config.yaml
num_hidden_layers: 15
hidden_size: 96
num_attention_heads: 2
num_key_value_heads: 2
head_dim: 32
intermediate_size: 576
vocab_size: 4010
hidden_act: "gelu"
norm: "layernorm"
norm_place: "pre"
norm_eps: 1e-06
positions: "rope"
rope_theta: 10000.0
rope_fraction: 1.0
qk_norm: false
attn_scale: 0.177
bias: "none"
tie_word_embeddings: false
parallel_block: false
init: "trunc"
init_std_qkv: 0.125
init_std_o: 0.0279
init_std_up: 0.125
init_std_down: 0.00931
optimizer: "soap_variant"
learning_rate: 0.00484
lr_mult_o: 1.41
beta1: 0.95
beta2: 0.95
lr_head: 0.0112
max_grad_norm: 1.0
warmup_steps: 200
schedule: "wsd"
decay_fraction: 0.765
decay_shape: "linear"
final_lr_fraction: 0.0
batch_tokens: [16384, 32768, 65536]
max_seq_len: 1024
doc_mask: true
train_tokens: 92520000
max_steps: 2961
dataset: "wikipedia_en"
Each number is 200 + 30 x the weight over its row's rms, rounded and kept within 0 to 999. Layers, rows and columns count from 0. The size before them is the row's rms in percent of the matrix's.

# up: layer 11 MLP up, 576x96, rms 0.184, rows 388-487, columns 64-95
# down: layer 11 MLP down (transposed), 576x96, rms 0.183, rows 388-487, columns 64-95
up388,113,181,158,142,236,197,200,195,200,144,150,203,246,137,178,190,187,232,246,179,167,207,197,166,190,228,190,198,181,211,227,201,207
down388,111,155,217,201,136,192,179,207,197,184,206,196,189,142,248,176,217,194,203,215,171,203,233,224,194,179,264,175,197,196,239,159,193
up389,097,157,213,157,166,211,228,158,235,176,188,210,147,200,232,155,189,160,238,179,167,189,189,183,196,193,197,225,207,206,200,181,237
down389,095,222,223,232,184,230,103,213,154,185,205,148,161,242,165,233,163,120,242,187,182,222,219,190,176,222,229,234,202,240,230,221,181
up390,096,236,226,182,204,204,258,190,172,184,185,219,187,213,224,256,205,140,241,178,191,207,177,199,218,193,165,322,185,187,213,173,231
down390,097,279,166,199,208,223,238,236,207,194,204,188,188,228,195,222,157,196,176,129,195,190,173,186,184,184,153,224,205,216,181,202,228
up391,104,250,203,180,185,211,217,189,269,135,217,167,180,199,210,155,241,228,182,202,194,182,145,262,198,205,204,222,182,189,230,185,187
down391,105,187,160,248,191,194,219,177,181,232,201,219,262,214,187,191,158,229,225,156,257,184,107,196,162,187,234,274,236,212,207,177,220
up392,098,179,269,211,179,210,245,152,217,185,200,198,154,232,198,204,190,203,197,275,174,200,234,201,184,209,233,194,254,204,243,190,176
down392,101,272,230,212,199,191,149,181,173,229,234,183,218,185,212,209,257,169,213,228,247,162,193,208,189,220,239,223,155,179,202,179,178
up393,099,185,152,178,160,202,227,211,187,211,100,271,256,218,172,209,182,191,181,202,202,236,235,190,224,182,175,218,185,225,198,170,238
down393,102,180,185,224,153,225,228,188,200,220,184,199,225,229,238,244,226,196,145,187,218,228,143,258,186,234,190,122,189,194,184,196,237
up394,094,216,198,193,172,214,198,181,310,200,189,179,241,175,211,241,200,225,229,205,239,193,188,189,192,233,182,176,212,179,229,143,225
down394,093,185,181,189,240,230,171,206,225,170,210,244,178,198,220,244,177,231,201,163,137,207,151,245,177,164,169,170,193,231,206,194,240
up395,095,127,182,226,174,201,202,155,230,174,168,170,220,211,193,200,200,206,216,171,198,223,181,184,163,243,168,170,196,182,234,281,187
down395,097,213,219,159,221,250,186,184,199,222,172,219,184,177,183,221,261,201,175,187,169,231,144,190,224,213,172,220,208,179,165,212,230
up396,097,174,192,236,201,206,178,94,211,193,240,184,205,199,261,194,175,190,170,211,170,182,174,226,192,147,192,213,249,166,244,227,187
down396,095,155,193,166,211,275,212,186,206,229,187,172,255,191,159,178,210,187,206,218,239,181,230,218,215,197,202,125,226,167,201,192,272
up397,097,147,209,199,240,183,222,174,170,216,209,217,243,145,220,233,212,192,238,238,181,139,152,162,203,229,194,216,231,184,202,224,179
down397,105,189,236,171,221,213,173,204,166,207,208,203,187,112,206,260,214,192,237,199,227,208,159,153,226,217,223,213,198,229,219,216,207
up398,090,186,207,177,212,211,232,148,183,177,184,246,224,200,233,221,202,202,158,226,205,172,240,176,185,225,212,205,179,181,194,213,186
down398,089,212,174,206,179,231,199,186,209,206,156,242,191,197,204,159,219,211,168,180,169,207,170,164,214,209,229,188,151,211,180,133,248
up399,100,196,158,213,191,212,240,180,193,168,183,235,204,206,208,203,251,194,223,179,200,197,164,195,204,258,170,217,216,239,231,241,165
down399,103,174,206,205,206,210,230,248,252,222,179,165,187,221,155,207,183,191,216,241,219,222,208,241,184,241,162,181,211,206,205,201,191
up400,105,200,207,170,198,258,177,197,173,130,209,199,179,156,226,203,177,260,233,117,221,257,174,198,268,176,169,149,186,148,184,189,225
down400,110,225,228,222,209,141,183,183,202,252,244,203,181,195,202,194,227,188,223,251,229,189,241,207,160,247,261,174,180,187,204,204,216
up401,096,199,265,224,256,220,208,268,200,194,181,158,223,217,157,235,180,194,202,245,161,175,207,191,182,196,190,164,234,197,213,191,180
down401,099,189,240,222,214,205,236,207,258,210,127,144,190,246,227,195,197,212,237,172,151,159,166,155,172,143,260,185,184,241,176,189,191
up402,100,248,195,176,193,170,159,222,196,215,197,228,196,240,202,205,225,156,166,195,184,175,191,160,185,252,264,211,211,124,207,210,254
down402,109,219,250,196,214,203,190,163,202,133,163,222,194,221,199,208,189,219,154,167,242,153,203,185,216,248,185,233,206,168,200,206,233
up403,100,186,133,154,217,240,195,248,217,186,162,222,207,222,231,208,190,203,201,230,181,189,209,197,247,208,228,201,146,146,152,189,236
down403,101,133,180,204,185,211,245,227,218,162,213,213,194,233,159,220,181,266,243,198,163,225,204,172,192,224,223,230,249,229,193,183,169
up404,104,236,172,181,195,193,258,215,179,217,197,193,247,188,196,191,239,224,204,167,190,165,193,211,212,219,196,156,194,230,189,232,211
down404,092,225,230,216,189,166,109,209,189,241,221,195,223,198,176,184,167,138,169,209,242,216,203,185,201,162,176,227,194,193,206,240,202
up405,097,203,225,173,211,256,169,251,160,194,200,170,239,169,236,203,167,222,187,241,184,189,200,195,209,149,167,252,181,192,203,195,169
down405,099,205,212,236,205,189,150,189,224,183,247,156,187,188,186,162,183,151,180,222,203,193,213,207,108,254,258,198,196,180,217,227,249
up406,092,204,194,219,181,195,256,136,231,169,209,210,174,176,214,166,179,222,182,238,228,134,159,183,231,227,194,227,201,178,220,195,221
down406,102,191,151,208,153,213,174,231,183,205,205,229,212,198,148,237,194,189,196,202,182,236,231,255,192,241,163,175,218,203,201,227,148
up407,104,167,179,228,192,174,220,188,161,196,167,204,195,163,204,222,194,230,214,206,197,219,270,182,160,180,149,200,189,236,229,258,182
down407,093,236,234,177,267,185,181,176,191,179,229,204,198,241,226,202,194,203,178,157,213,135,169,240,192,238,190,157,173,199,226,174,200
up408,106,189,193,240,198,153,225,246,197,215,222,196,156,142,220,224,189,186,180,214,178,199,239,226,158,251,199,183,224,156,168,241,226
down408,101,210,185,186,162,193,190,200,158,169,167,196,174,157,233,213,238,214,159,231,202,197,188,217,154,205,176,245,197,235,264,187,149
up409,092,233,212,188,143,177,217,183,171,169,216,196,201,194,174,193,216,171,168,187,188,157,229,254,187,174,120,253,221,191,230,242,191
down409,097,173,188,214,231,161,185,204,203,215,189,195,241,213,219,216,184,240,217,180,283,195,213,211,228,196,207,146,198,220,141,251,257
up410,091,180,210,185,249,252,207,165,152,237,209,239,207,203,263,167,170,213,187,203,168,144,153,202,195,127,221,216,190,223,200,164,177
down410,084,191,229,164,166,176,155,194,185,192,198,184,163,181,196,196,234,172,192,249,186,182,206,202,140,198,164,200,195,224,196,168,200
up411,100,192,201,176,227,228,201,217,187,163,212,155,204,219,234,205,210,193,217,177,222,241,184,175,223,196,240,225,221,208,165,217,190
down411,096,185,167,219,304,180,190,203,214,197,148,175,160,232,191,160,133,187,245,192,209,178,150,199,194,158,178,164,208,196,221,197,167
up412,102,180,183,211,196,202,270,211,178,251,219,161,200,240,206,235,226,206,205,152,134,205,241,204,227,185,211,203,219,200,210,221,189
down412,104,177,197,237,216,202,202,231,200,119,190,210,162,192,195,138,211,219,193,251,233,180,181,163,248,131,196,184,221,204,214,161,216
up413,093,197,141,246,201,252,227,228,191,220,194,218,262,168,140,188,224,199,153,241,206,213,178,163,180,221,238,215,152,244,189,224,206
down413,093,202,254,213,196,206,200,218,178,191,232,172,217,168,172,188,157,182,153,243,184,182,200,258,199,125,196,208,169,246,196,211,232
up414,101,149,151,161,220,193,170,273,219,217,217,217,215,168,206,213,195,224,188,201,238,205,190,150,177,224,222,215,215,164,160,145,193
down414,100,208,193,233,168,185,175,214,213,196,186,242,205,254,236,187,262,179,246,188,185,162,228,243,237,179,226,189,184,253,208,237,231
up415,101,206,205,200,192,182,193,178,215,200,194,180,147,215,173,278,234,244,254,155,226,209,242,178,192,182,169,195,221,195,256,178,221
down415,098,198,193,296,237,187,181,187,242,207,204,171,185,183,219,188,158,222,197,134,266,161,171,226,146,176,239,190,208,248,165,206,185
up416,092,193,232,136,180,180,209,146,221,211,174,208,222,208,178,237,141,213,184,216,146,253,198,181,202,194,201,144,202,215,157,194,194
down416,092,226,213,210,173,186,219,180,151,209,191,271,190,146,230,234,226,238,142,221,197,180,268,200,198,223,217,222,194,178,228,235,205
up417,098,224,204,188,261,197,211,224,179,192,152,173,223,160,209,234,192,253,163,222,196,259,198,200,215,241,195,186,179,233,191,249,208
down417,087,192,241,230,240,202,184,137,234,215,189,205,192,204,181,174,203,167,238,215,213,203,203,184,186,213,166,222,199,189,141,224,186
up418,092,262,202,197,200,175,193,258,238,200,210,172,195,177,179,161,205,173,218,233,177,208,145,238,195,183,177,183,221,213,206,174,181
down418,087,183,166,190,212,214,219,128,136,180,183,196,206,195,258,181,186,217,216,140,202,149,233,183,200,227,209,208,155,208,231,192,168
up419,100,171,183,195,187,168,243,232,200,173,156,202,151,191,230,198,207,198,246,172,210,221,214,216,214,252,238,171,226,195,188,144,202
down419,096,172,184,192,227,190,208,257,212,184,191,203,219,163,192,214,236,159,198,245,194,209,203,241,211,180,182,215,169,234,238,220,173
up420,111,276,174,108,195,202,259,191,244,203,167,215,233,183,211,218,186,192,174,239,186,173,163,206,229,149,198,221,250,223,211,202,179
down420,110,200,196,187,188,253,215,206,200,204,222,195,245,174,247,205,239,195,199,216,225,179,214,204,185,182,152,186,207,180,254,170,159
up421,104,169,179,204,194,253,254,225,218,233,229,188,146,196,184,188,205,217,197,157,216,206,172,171,167,194,161,229,156,192,204,237,168
down421,096,209,209,189,215,197,133,231,169,207,261,152,242,151,248,165,214,206,196,237,158,200,203,177,225,186,210,209,193,157,180,225,210
up422,103,210,196,209,149,213,223,238,244,181,173,169,239,198,183,233,209,192,212,177,177,207,194,246,167,193,219,208,184,177,225,211,194
down422,106,188,240,265,190,203,190,241,202,163,142,194,154,208,240,235,226,212,209,219,203,204,241,157,186,217,164,195,202,211,186,187,227
up423,104,216,213,187,187,165,205,218,206,182,231,202,203,149,176,211,171,206,189,216,230,245,209,210,208,249,251,211,167,202,190,221,107
down423,101,135,192,166,116,214,117,212,195,230,215,202,212,159,192,205,216,237,242,213,208,192,185,218,193,195,146,213,198,200,211,199,167
up424,093,213,201,214,205,170,217,203,199,221,178,238,182,263,211,209,198,228,167,217,154,201,147,205,214,163,226,206,209,234,145,148,184
down424,094,189,210,221,166,234,214,193,228,193,209,247,180,201,184,197,259,208,242,206,199,181,235,212,155,203,196,213,215,203,200,212,174
up425,099,177,229,204,204,221,216,214,202,164,226,193,201,180,217,185,233,195,188,225,207,199,78,200,238,241,202,231,216,221,170,217,204
down425,104,204,221,226,193,251,162,222,223,157,200,233,211,162,196,197,178,218,181,219,167,185,213,225,209,270,208,220,171,192,235,237,227
up426,097,201,159,158,246,184,208,194,190,179,173,212,148,151,224,202,201,262,234,226,197,153,240,182,172,168,207,223,264,184,188,213,235
down426,110,188,208,177,184,208,190,227,225,195,234,165,196,239,222,191,142,157,225,188,192,226,199,219,184,230,182,189,143,170,212,180,168
up427,094,171,135,167,196,199,195,217,237,163,220,256,219,233,156,216,240,168,249,197,149,231,118,166,197,197,194,203,182,223,182,184,146
down427,098,169,173,237,147,209,144,199,190,235,197,270,149,207,203,181,207,181,204,226,170,190,157,217,162,244,174,220,236,181,229,235,211
up428,101,168,205,225,227,216,206,160,219,185,195,154,202,171,211,228,204,216,194,226,152,231,210,165,235,237,157,231,186,223,176,228,128
down428,106,220,226,234,211,188,228,217,156,212,159,193,186,179,157,254,217,173,173,200,160,177,266,260,191,210,234,234,167,194,216,172,207
up429,100,161,201,206,223,217,213,234,189,186,179,201,167,212,251,243,150,238,244,217,223,176,178,251,186,187,191,227,177,215,198,183,155
down429,101,223,190,194,157,149,244,251,202,231,208,195,233,187,229,209,231,216,179,181,215,172,196,146,202,201,180,189,226,166,242,242,225
up430,102,226,171,222,198,182,203,174,165,214,170,214,201,219,189,215,246,241,215,241,184,229,213,208,226,204,125,221,163,216,172,191,241
down430,098,226,210,222,264,145,317,247,232,196,215,157,218,231,206,236,208,148,218,141,208,218,192,231,200,157,195,185,150,194,155,224,205
up431,097,243,200,234,210,183,219,212,203,207,222,168,116,211,172,218,186,152,187,180,218,167,202,167,247,139,233,196,233,134,182,180,188
down431,097,206,147,162,147,210,230,221,144,219,194,199,200,170,213,166,170,225,192,241,228,143,197,197,226,229,197,207,211,257,204,193,217
up432,102,252,187,213,159,256,201,235,165,213,184,144,227,228,252,168,199,232,149,189,137,172,192,168,192,173,199,209,214,233,160,210,209
down432,111,167,222,182,244,123,189,195,213,181,215,191,206,220,145,210,194,155,225,206,185,204,254,233,188,187,191,159,222,203,147,252,176
up433,105,233,117,215,185,215,261,182,140,168,233,212,171,211,248,154,252,159,205,216,219,198,158,245,219,175,188,253,227,213,184,196,215
down433,100,199,188,142,181,151,164,218,186,223,234,183,205,149,182,205,185,182,235,206,208,182,232,263,240,175,168,127,248,187,207,269,225
up434,114,191,151,249,235,220,234,181,161,158,214,206,244,218,219,235,211,186,145,162,229,181,138,183,165,245,176,223,206,249,234,212,211
down434,116,191,198,211,170,198,148,194,191,205,217,176,197,199,174,206,191,202,240,153,143,253,228,216,205,141,203,228,218,160,221,177,177
up435,109,223,227,225,212,208,211,213,234,178,145,199,147,217,211,184,224,223,186,211,186,58,221,157,204,151,161,249,196,219,206,206,181
down435,100,219,204,229,196,189,188,184,217,149,223,184,165,149,177,222,224,225,177,203,214,150,142,210,218,187,155,192,206,182,201,158,204
up436,096,183,222,173,216,181,259,211,165,259,120,247,222,191,182,206,199,192,211,172,208,180,191,213,181,200,222,156,198,143,210,162,203
down436,101,209,200,234,173,214,200,183,130,167,206,159,184,191,230,160,243,185,250,174,209,168,220,181,222,200,204,247,148,153,239,182,197
up437,103,222,204,224,193,197,204,230,225,206,176,202,182,175,228,206,216,209,233,246,134,209,137,233,186,231,210,188,181,205,139,232,145
down437,103,199,170,228,228,149,176,174,232,155,177,189,188,200,213,184,207,191,208,243,166,231,215,274,242,176,204,227,226,178,229,217,202
up438,099,218,189,262,255,148,263,178,198,170,149,229,198,182,208,227,211,261,195,141,193,234,200,164,225,190,171,235,198,186,203,162,210
down438,098,202,194,178,188,289,170,186,173,224,155,192,229,200,228,195,188,179,175,166,157,194,189,227,198,192,176,193,243,248,200,159,192
up439,099,187,138,202,183,209,225,232,159,229,197,169,218,204,147,239,251,214,175,220,173,180,221,145,202,217,211,164,180,169,202,177,220
down439,097,191,209,217,260,200,213,156,252,166,203,196,168,194,185,225,264,177,175,213,211,203,170,225,186,211,210,201,192,214,212,206,215
up440,094,179,190,233,150,156,224,200,189,210,196,177,240,231,205,206,217,209,233,194,147,230,241,239,224,208,240,198,227,167,169,212,182
down440,095,139,189,200,192,219,207,140,198,202,231,196,244,190,228,140,177,229,163,234,198,176,164,215,207,229,175,177,204,200,135,224,153
up441,108,243,156,201,189,225,203,212,169,223,200,213,217,141,170,205,206,169,218,224,172,232,194,192,236,170,173,216,160,162,241,204,195
down441,103,196,189,197,223,217,164,206,213,217,145,251,209,189,187,188,220,267,227,239,237,224,202,220,192,196,204,170,237,215,203,198,219
up442,099,252,230,208,133,194,251,144,223,203,204,261,205,223,173,209,205,154,212,196,200,197,118,230,203,210,202,179,230,187,230,202,227
down442,100,179,204,205,179,144,216,216,190,155,171,177,267,207,254,132,222,223,209,225,192,133,165,165,247,261,227,175,204,196,208,225,199
up443,095,260,171,173,213,122,163,225,215,199,229,221,216,222,213,151,231,206,201,206,195,221,207,183,223,173,242,215,201,218,165,203,135
down443,094,192,229,269,195,282,214,175,215,221,213,179,170,213,149,213,172,221,251,175,204,178,180,204,187,179,154,213,218,189,115,203,222
up444,098,183,201,229,206,198,185,208,141,225,163,211,226,215,132,157,223,215,220,223,255,233,168,192,163,212,199,199,244,192,154,212,143
down444,097,224,170,143,183,171,236,222,253,188,221,194,192,182,219,215,154,214,152,173,163,196,231,180,189,181,233,143,164,169,240,231,252
up445,097,140,169,233,251,225,219,218,192,197,193,219,204,172,200,162,208,180,176,151,221,227,207,264,227,217,185,230,218,162,174,216,246
down445,096,203,211,261,198,236,253,209,227,188,239,143,198,193,208,214,235,236,194,197,230,215,237,161,182,216,200,203,154,173,221,221,221
up446,100,189,194,209,218,226,178,216,172,213,197,175,175,225,178,205,211,226,232,154,233,285,201,173,147,226,182,287,233,253,215,179,208
down446,104,182,186,234,181,251,155,184,151,214,180,223,151,212,221,204,198,236,180,210,216,228,267,206,217,196,206,222,212,227,206,182,238
up447,108,208,145,190,166,143,203,196,246,237,198,188,194,227,231,236,195,215,194,193,229,202,196,214,215,234,194,215,194,179,125,144,225
down447,107,195,184,166,204,181,245,213,205,209,193,135,194,212,187,235,216,171,217,160,192,194,215,166,205,204,256,196,244,131,206,232,226
up448,094,232,212,170,165,199,205,211,235,145,221,233,198,209,219,235,171,161,184,225,205,178,203,205,201,173,172,180,221,175,218,232,176
down448,097,187,221,191,177,209,166,225,204,152,153,212,218,196,183,184,231,135,170,175,209,215,157,197,193,220,181,183,151,198,155,170,180
up449,108,214,158,237,250,209,170,195,170,148,231,182,134,211,201,235,133,229,192,109,177,185,208,244,175,244,206,250,229,158,211,190,194
down449,110,161,227,213,171,256,200,211,174,177,208,209,208,177,190,205,199,237,197,166,182,195,182,212,231,172,176,195,223,161,172,205,146
up450,097,192,198,207,259,233,146,228,193,152,165,203,191,256,176,206,197,190,196,172,179,200,206,193,174,220,222,178,231,177,194,193,191
down450,096,222,244,168,156,169,169,207,228,249,211,211,228,202,192,209,197,242,212,217,203,178,141,251,212,136,224,165,197,199,192,169,232
up451,101,205,209,199,168,226,171,219,218,189,178,222,228,206,249,146,218,170,175,239,188,206,226,184,181,164,215,163,167,185,228,201,233
down451,098,245,194,192,176,210,196,173,172,219,146,168,122,186,205,193,218,237,156,178,222,214,195,189,160,259,155,237,147,230,146,160,198
up452,096,201,154,202,171,199,169,192,193,205,188,236,194,193,183,195,262,224,214,195,181,149,181,232,284,181,205,202,222,202,233,186,171
down452,094,165,223,230,197,190,223,187,235,212,169,176,209,198,221,200,226,138,129,189,243,182,206,220,208,294,188,242,174,161,186,212,156
up453,103,236,204,136,251,226,187,238,149,197,189,176,178,207,206,187,186,200,216,160,164,183,210,211,221,218,155,254,141,213,193,186,177
down453,106,208,163,237,166,207,171,165,176,207,169,196,228,197,162,234,176,265,168,211,236,165,221,213,186,226,231,235,238,219,192,202,208
up454,105,132,181,208,188,190,198,220,208,169,175,230,135,219,166,217,222,154,243,187,232,190,169,186,202,197,152,204,141,169,188,221,213
down454,110,211,233,208,236,214,239,194,221,204,209,214,298,234,199,206,219,200,162,289,249,172,234,199,207,152,178,248,199,211,199,199,162
up455,102,203,215,175,195,226,249,230,235,198,163,173,184,162,193,191,199,203,195,232,178,212,130,159,231,150,219,222,182,156,207,138,238
down455,099,155,247,184,166,189,177,163,195,207,207,152,221,221,205,227,240,147,218,200,182,174,236,180,220,239,146,208,216,228,234,247,130
up456,096,224,198,162,197,193,215,222,161,220,170,228,183,203,222,150,180,217,219,240,217,227,298,172,218,166,203,203,192,168,169,189,177
down456,106,162,168,195,169,256,170,185,241,175,171,139,197,217,188,189,227,158,238,162,134,245,154,208,159,224,232,134,204,173,220,196,284
up457,090,226,198,204,189,163,213,218,248,214,197,174,142,153,221,244,230,217,177,175,184,249,153,209,256,198,206,182,229,220,206,199,193
down457,092,193,153,178,236,172,166,193,219,173,212,237,167,163,183,146,189,180,201,207,222,214,143,220,203,167,211,222,218,214,211,189,220
up458,111,220,167,159,181,254,186,229,154,179,252,174,260,190,207,193,161,191,145,174,200,170,201,197,206,232,143,216,212,181,211,216,201
down458,108,202,240,230,253,238,212,192,203,206,317,224,219,208,245,203,217,236,165,170,228,228,210,205,220,204,216,237,223,200,213,227,170
up459,099,210,231,207,231,159,228,215,183,187,201,196,195,206,161,228,137,264,166,164,217,223,184,240,199,196,204,186,207,220,204,214,209
down459,097,238,207,226,191,151,193,226,204,172,197,192,239,135,221,207,194,177,208,206,185,161,201,233,185,263,198,186,224,223,236,173,158
up460,096,263,224,220,190,189,187,197,201,195,218,166,212,218,218,140,225,251,258,181,132,218,207,200,169,224,260,240,203,224,171,210,178
down460,108,186,204,161,261,200,214,213,228,202,190,177,243,183,217,204,236,142,196,221,194,195,147,208,127,197,175,187,215,229,181,168,199
up461,109,159,162,164,186,263,216,168,201,203,115,204,226,169,148,196,202,210,172,219,199,210,158,198,249,226,216,227,150,210,247,216,179
down461,102,225,195,156,218,198,208,234,212,232,196,168,213,230,128,222,137,186,216,191,194,241,218,198,190,184,207,182,231,165,174,157,228
up462,114,261,184,223,156,256,194,257,216,183,180,214,195,156,237,203,156,244,212,188,212,216,229,173,228,206,257,263,192,183,194,173,214
down462,134,246,197,226,163,269,161,208,171,199,165,205,237,174,253,169,183,188,178,229,229,196,165,209,211,226,215,235,188,205,241,138,223
up463,094,233,180,194,286,209,229,211,164,191,176,205,201,188,221,210,212,171,207,160,166,226,187,202,177,138,156,190,238,177,141,263,203
down463,086,130,158,202,200,186,215,177,212,239,197,202,214,173,170,173,178,221,187,190,208,166,177,193,153,165,260,227,177,259,252,227,221
up464,092,181,183,203,201,152,210,230,209,179,273,199,217,154,162,191,190,218,188,180,189,156,186,162,218,220,279,195,199,189,161,193,191
down464,095,194,169,213,279,252,189,213,163,139,242,216,221,163,199,227,190,174,178,189,192,223,141,187,164,149,220,162,156,215,192,153,230
up465,095,191,206,174,258,115,221,194,160,190,183,225,181,245,221,190,195,172,229,162,214,247,215,209,213,188,182,195,207,160,200,226,137
down465,099,206,209,222,233,200,203,248,181,192,189,180,219,179,262,206,213,186,216,227,219,241,200,233,130,205,196,201,218,202,219,165,140
up466,095,205,162,254,179,225,226,175,243,180,171,214,198,194,193,206,161,238,197,184,167,152,190,243,203,208,159,226,250,159,215,225,201
down466,088,205,270,181,202,215,184,238,183,208,194,177,217,162,196,202,162,211,191,225,227,187,204,173,231,169,237,197,164,201,207,210,254
up467,104,189,212,121,205,227,195,207,181,178,196,167,159,236,180,209,190,191,247,240,222,232,158,130,183,248,225,206,250,219,190,133,223
down467,112,198,220,190,180,216,168,193,200,295,182,221,236,183,205,174,192,210,186,202,227,155,201,197,205,161,205,176,181,234,211,190,226
up468,096,250,245,224,167,197,160,239,207,193,195,200,182,224,192,175,220,165,223,225,183,148,216,203,211,190,161,213,206,184,211,221,193
down468,093,186,237,155,190,234,203,214,179,194,212,169,213,177,136,182,244,199,168,224,220,245,197,198,173,240,281,203,227,204,146,171,175
up469,096,195,165,188,211,213,206,152,234,166,234,189,222,151,223,208,191,192,197,244,225,211,169,169,194,200,211,217,236,149,187,186,206
down469,085,219,152,217,223,179,180,229,269,169,233,204,192,208,234,226,217,173,157,151,162,182,212,209,221,174,216,173,191,199,191,172,193
up470,094,210,174,177,219,226,216,159,160,177,224,207,158,213,227,216,217,243,158,235,214,179,152,218,214,193,175,241,176,260,202,211,231
down470,094,228,224,162,185,227,181,220,216,165,192,184,205,211,199,184,195,203,162,228,199,177,227,258,194,161,227,178,181,212,175,178,213
up471,105,186,210,202,184,186,137,256,202,206,238,188,199,177,202,185,263,182,211,232,212,160,224,160,235,165,232,242,180,203,262,210,190
down471,105,173,196,222,215,215,246,220,185,225,232,193,211,204,164,216,166,189,199,199,224,186,191,182,190,195,192,190,212,216,167,141,232
up472,115,228,212,207,135,272,148,217,212,209,240,207,210,194,195,176,176,205,233,270,178,170,200,141,178,112,179,227,204,203,208,169,192
down472,115,219,232,187,168,161,158,208,166,189,220,169,190,229,223,206,210,166,224,221,186,182,196,196,250,192,205,220,193,208,178,222,205
up473,093,172,213,195,214,202,128,172,211,208,206,238,216,187,115,152,165,215,213,213,180,220,168,160,166,225,208,186,225,266,244,240,199
down473,110,243,173,171,166,156,171,202,202,169,241,162,221,205,170,183,194,192,235,230,228,178,227,203,212,189,154,178,203,236,185,206,172
up474,092,214,155,194,187,214,247,271,211,163,185,233,224,204,163,270,203,200,143,99,232,231,175,145,284,183,215,231,210,224,227,204,182
down474,096,177,226,235,151,236,173,187,193,211,173,176,179,157,192,187,195,158,235,235,200,120,186,194,145,204,203,235,180,225,175,153,202
up475,097,166,178,250,292,199,248,160,167,180,243,224,168,210,178,193,183,213,232,177,205,233,113,208,176,251,197,165,214,205,201,224,184
down475,100,190,229,184,186,168,202,212,220,160,193,187,195,229,175,151,259,163,184,162,196,218,192,201,261,208,178,219,186,238,182,172,193
up476,101,276,208,223,201,190,214,189,209,191,199,181,203,185,184,192,168,145,195,142,167,178,219,198,180,179,218,213,215,178,194,261,160
down476,104,176,230,235,201,204,171,199,227,276,206,226,204,186,184,207,175,226,243,190,184,138,254,239,178,235,205,231,209,220,150,209,162
up477,096,145,155,226,171,168,180,224,177,246,165,200,214,185,232,186,232,137,202,188,182,192,165,216,176,194,183,201,229,191,205,191,162
down477,093,148,204,203,209,172,181,152,180,197,144,182,193,204,193,223,214,220,179,228,168,201,256,186,172,201,154,193,169,200,218,188,237
up478,104,196,162,168,214,188,191,182,192,216,194,224,194,186,200,223,123,175,215,228,218,257,207,184,251,203,235,249,188,175,215,232,170
down478,100,223,165,172,252,194,254,246,178,220,169,277,215,226,208,220,216,196,191,217,222,231,204,179,190,230,208,163,138,171,227,191,154
up479,099,209,167,154,121,226,185,213,213,179,177,187,245,164,252,184,206,202,222,177,193,175,235,209,180,207,205,244,242,209,231,202,205
down479,096,207,178,195,174,219,180,221,204,210,161,195,182,209,223,201,202,205,220,169,198,167,223,212,185,193,127,196,204,241,223,195,168
up480,107,218,217,229,192,216,170,191,205,177,204,239,210,164,165,234,235,178,156,214,171,240,172,187,210,159,210,248,172,152,255,185,168
down480,108,228,164,261,218,209,247,181,190,193,232,215,221,202,224,196,200,146,250,191,243,177,183,207,147,184,165,184,194,220,180,206,213
up481,110,215,208,224,193,187,240,227,206,191,187,273,197,189,203,182,148,215,172,184,206,198,199,208,232,254,236,214,188,228,219,202,192
down481,102,182,214,186,261,187,261,171,213,231,214,210,227,219,217,212,228,258,217,183,232,201,187,208,230,185,192,187,254,209,152,232,146
up482,099,207,199,211,191,235,209,193,228,198,196,146,222,215,204,235,191,169,227,142,196,201,193,214,189,233,213,200,242,128,200,292,180
down482,102,210,148,204,191,199,161,208,121,190,211,223,191,252,188,235,185,191,184,252,226,206,217,199,228,227,253,196,244,239,196,172,228
up483,094,189,179,217,203,180,166,161,230,179,193,234,238,181,239,232,206,174,288,202,210,215,203,185,206,245,139,216,198,252,187,192,151
down483,098,194,178,182,220,229,214,259,187,168,177,250,172,255,200,227,229,244,210,244,221,185,227,217,99,164,191,219,197,230,185,192,169
up484,093,120,213,216,206,215,228,169,199,192,219,276,218,185,147,172,137,187,153,226,227,226,182,242,175,230,207,188,219,225,223,205,246
down484,099,186,109,197,207,204,213,206,202,171,222,209,228,208,213,197,160,205,173,161,199,178,241,209,200,203,191,135,215,217,230,164,163
up485,100,218,245,200,216,146,158,226,218,167,199,179,192,164,176,209,267,124,192,205,129,205,217,208,181,257,184,259,210,184,163,203,239
down485,104,236,171,235,162,226,156,217,216,237,235,200,171,224,240,262,207,219,171,171,188,167,183,207,227,225,220,163,156,169,175,190,253
up486,101,212,195,195,165,224,207,165,213,198,224,207,197,224,211,230,221,170,239,192,165,170,203,232,175,170,202,192,184,223,209,160,195
down486,100,218,201,210,181,203,162,187,172,211,208,201,179,144,203,163,176,174,221,200,181,218,207,152,187,176,145,186,208,146,228,179,185
up487,104,184,172,165,193,131,201,227,216,208,188,203,187,154,128,229,198,197,172,274,203,219,178,229,213,184,197,225,156,162,230,190,206
down487,110,173,204,156,226,181,179,252,190,261,199,204,198,179,188,214,189,237,236,179,209,228,237,248,229,170,208,190,192,182,170,182,226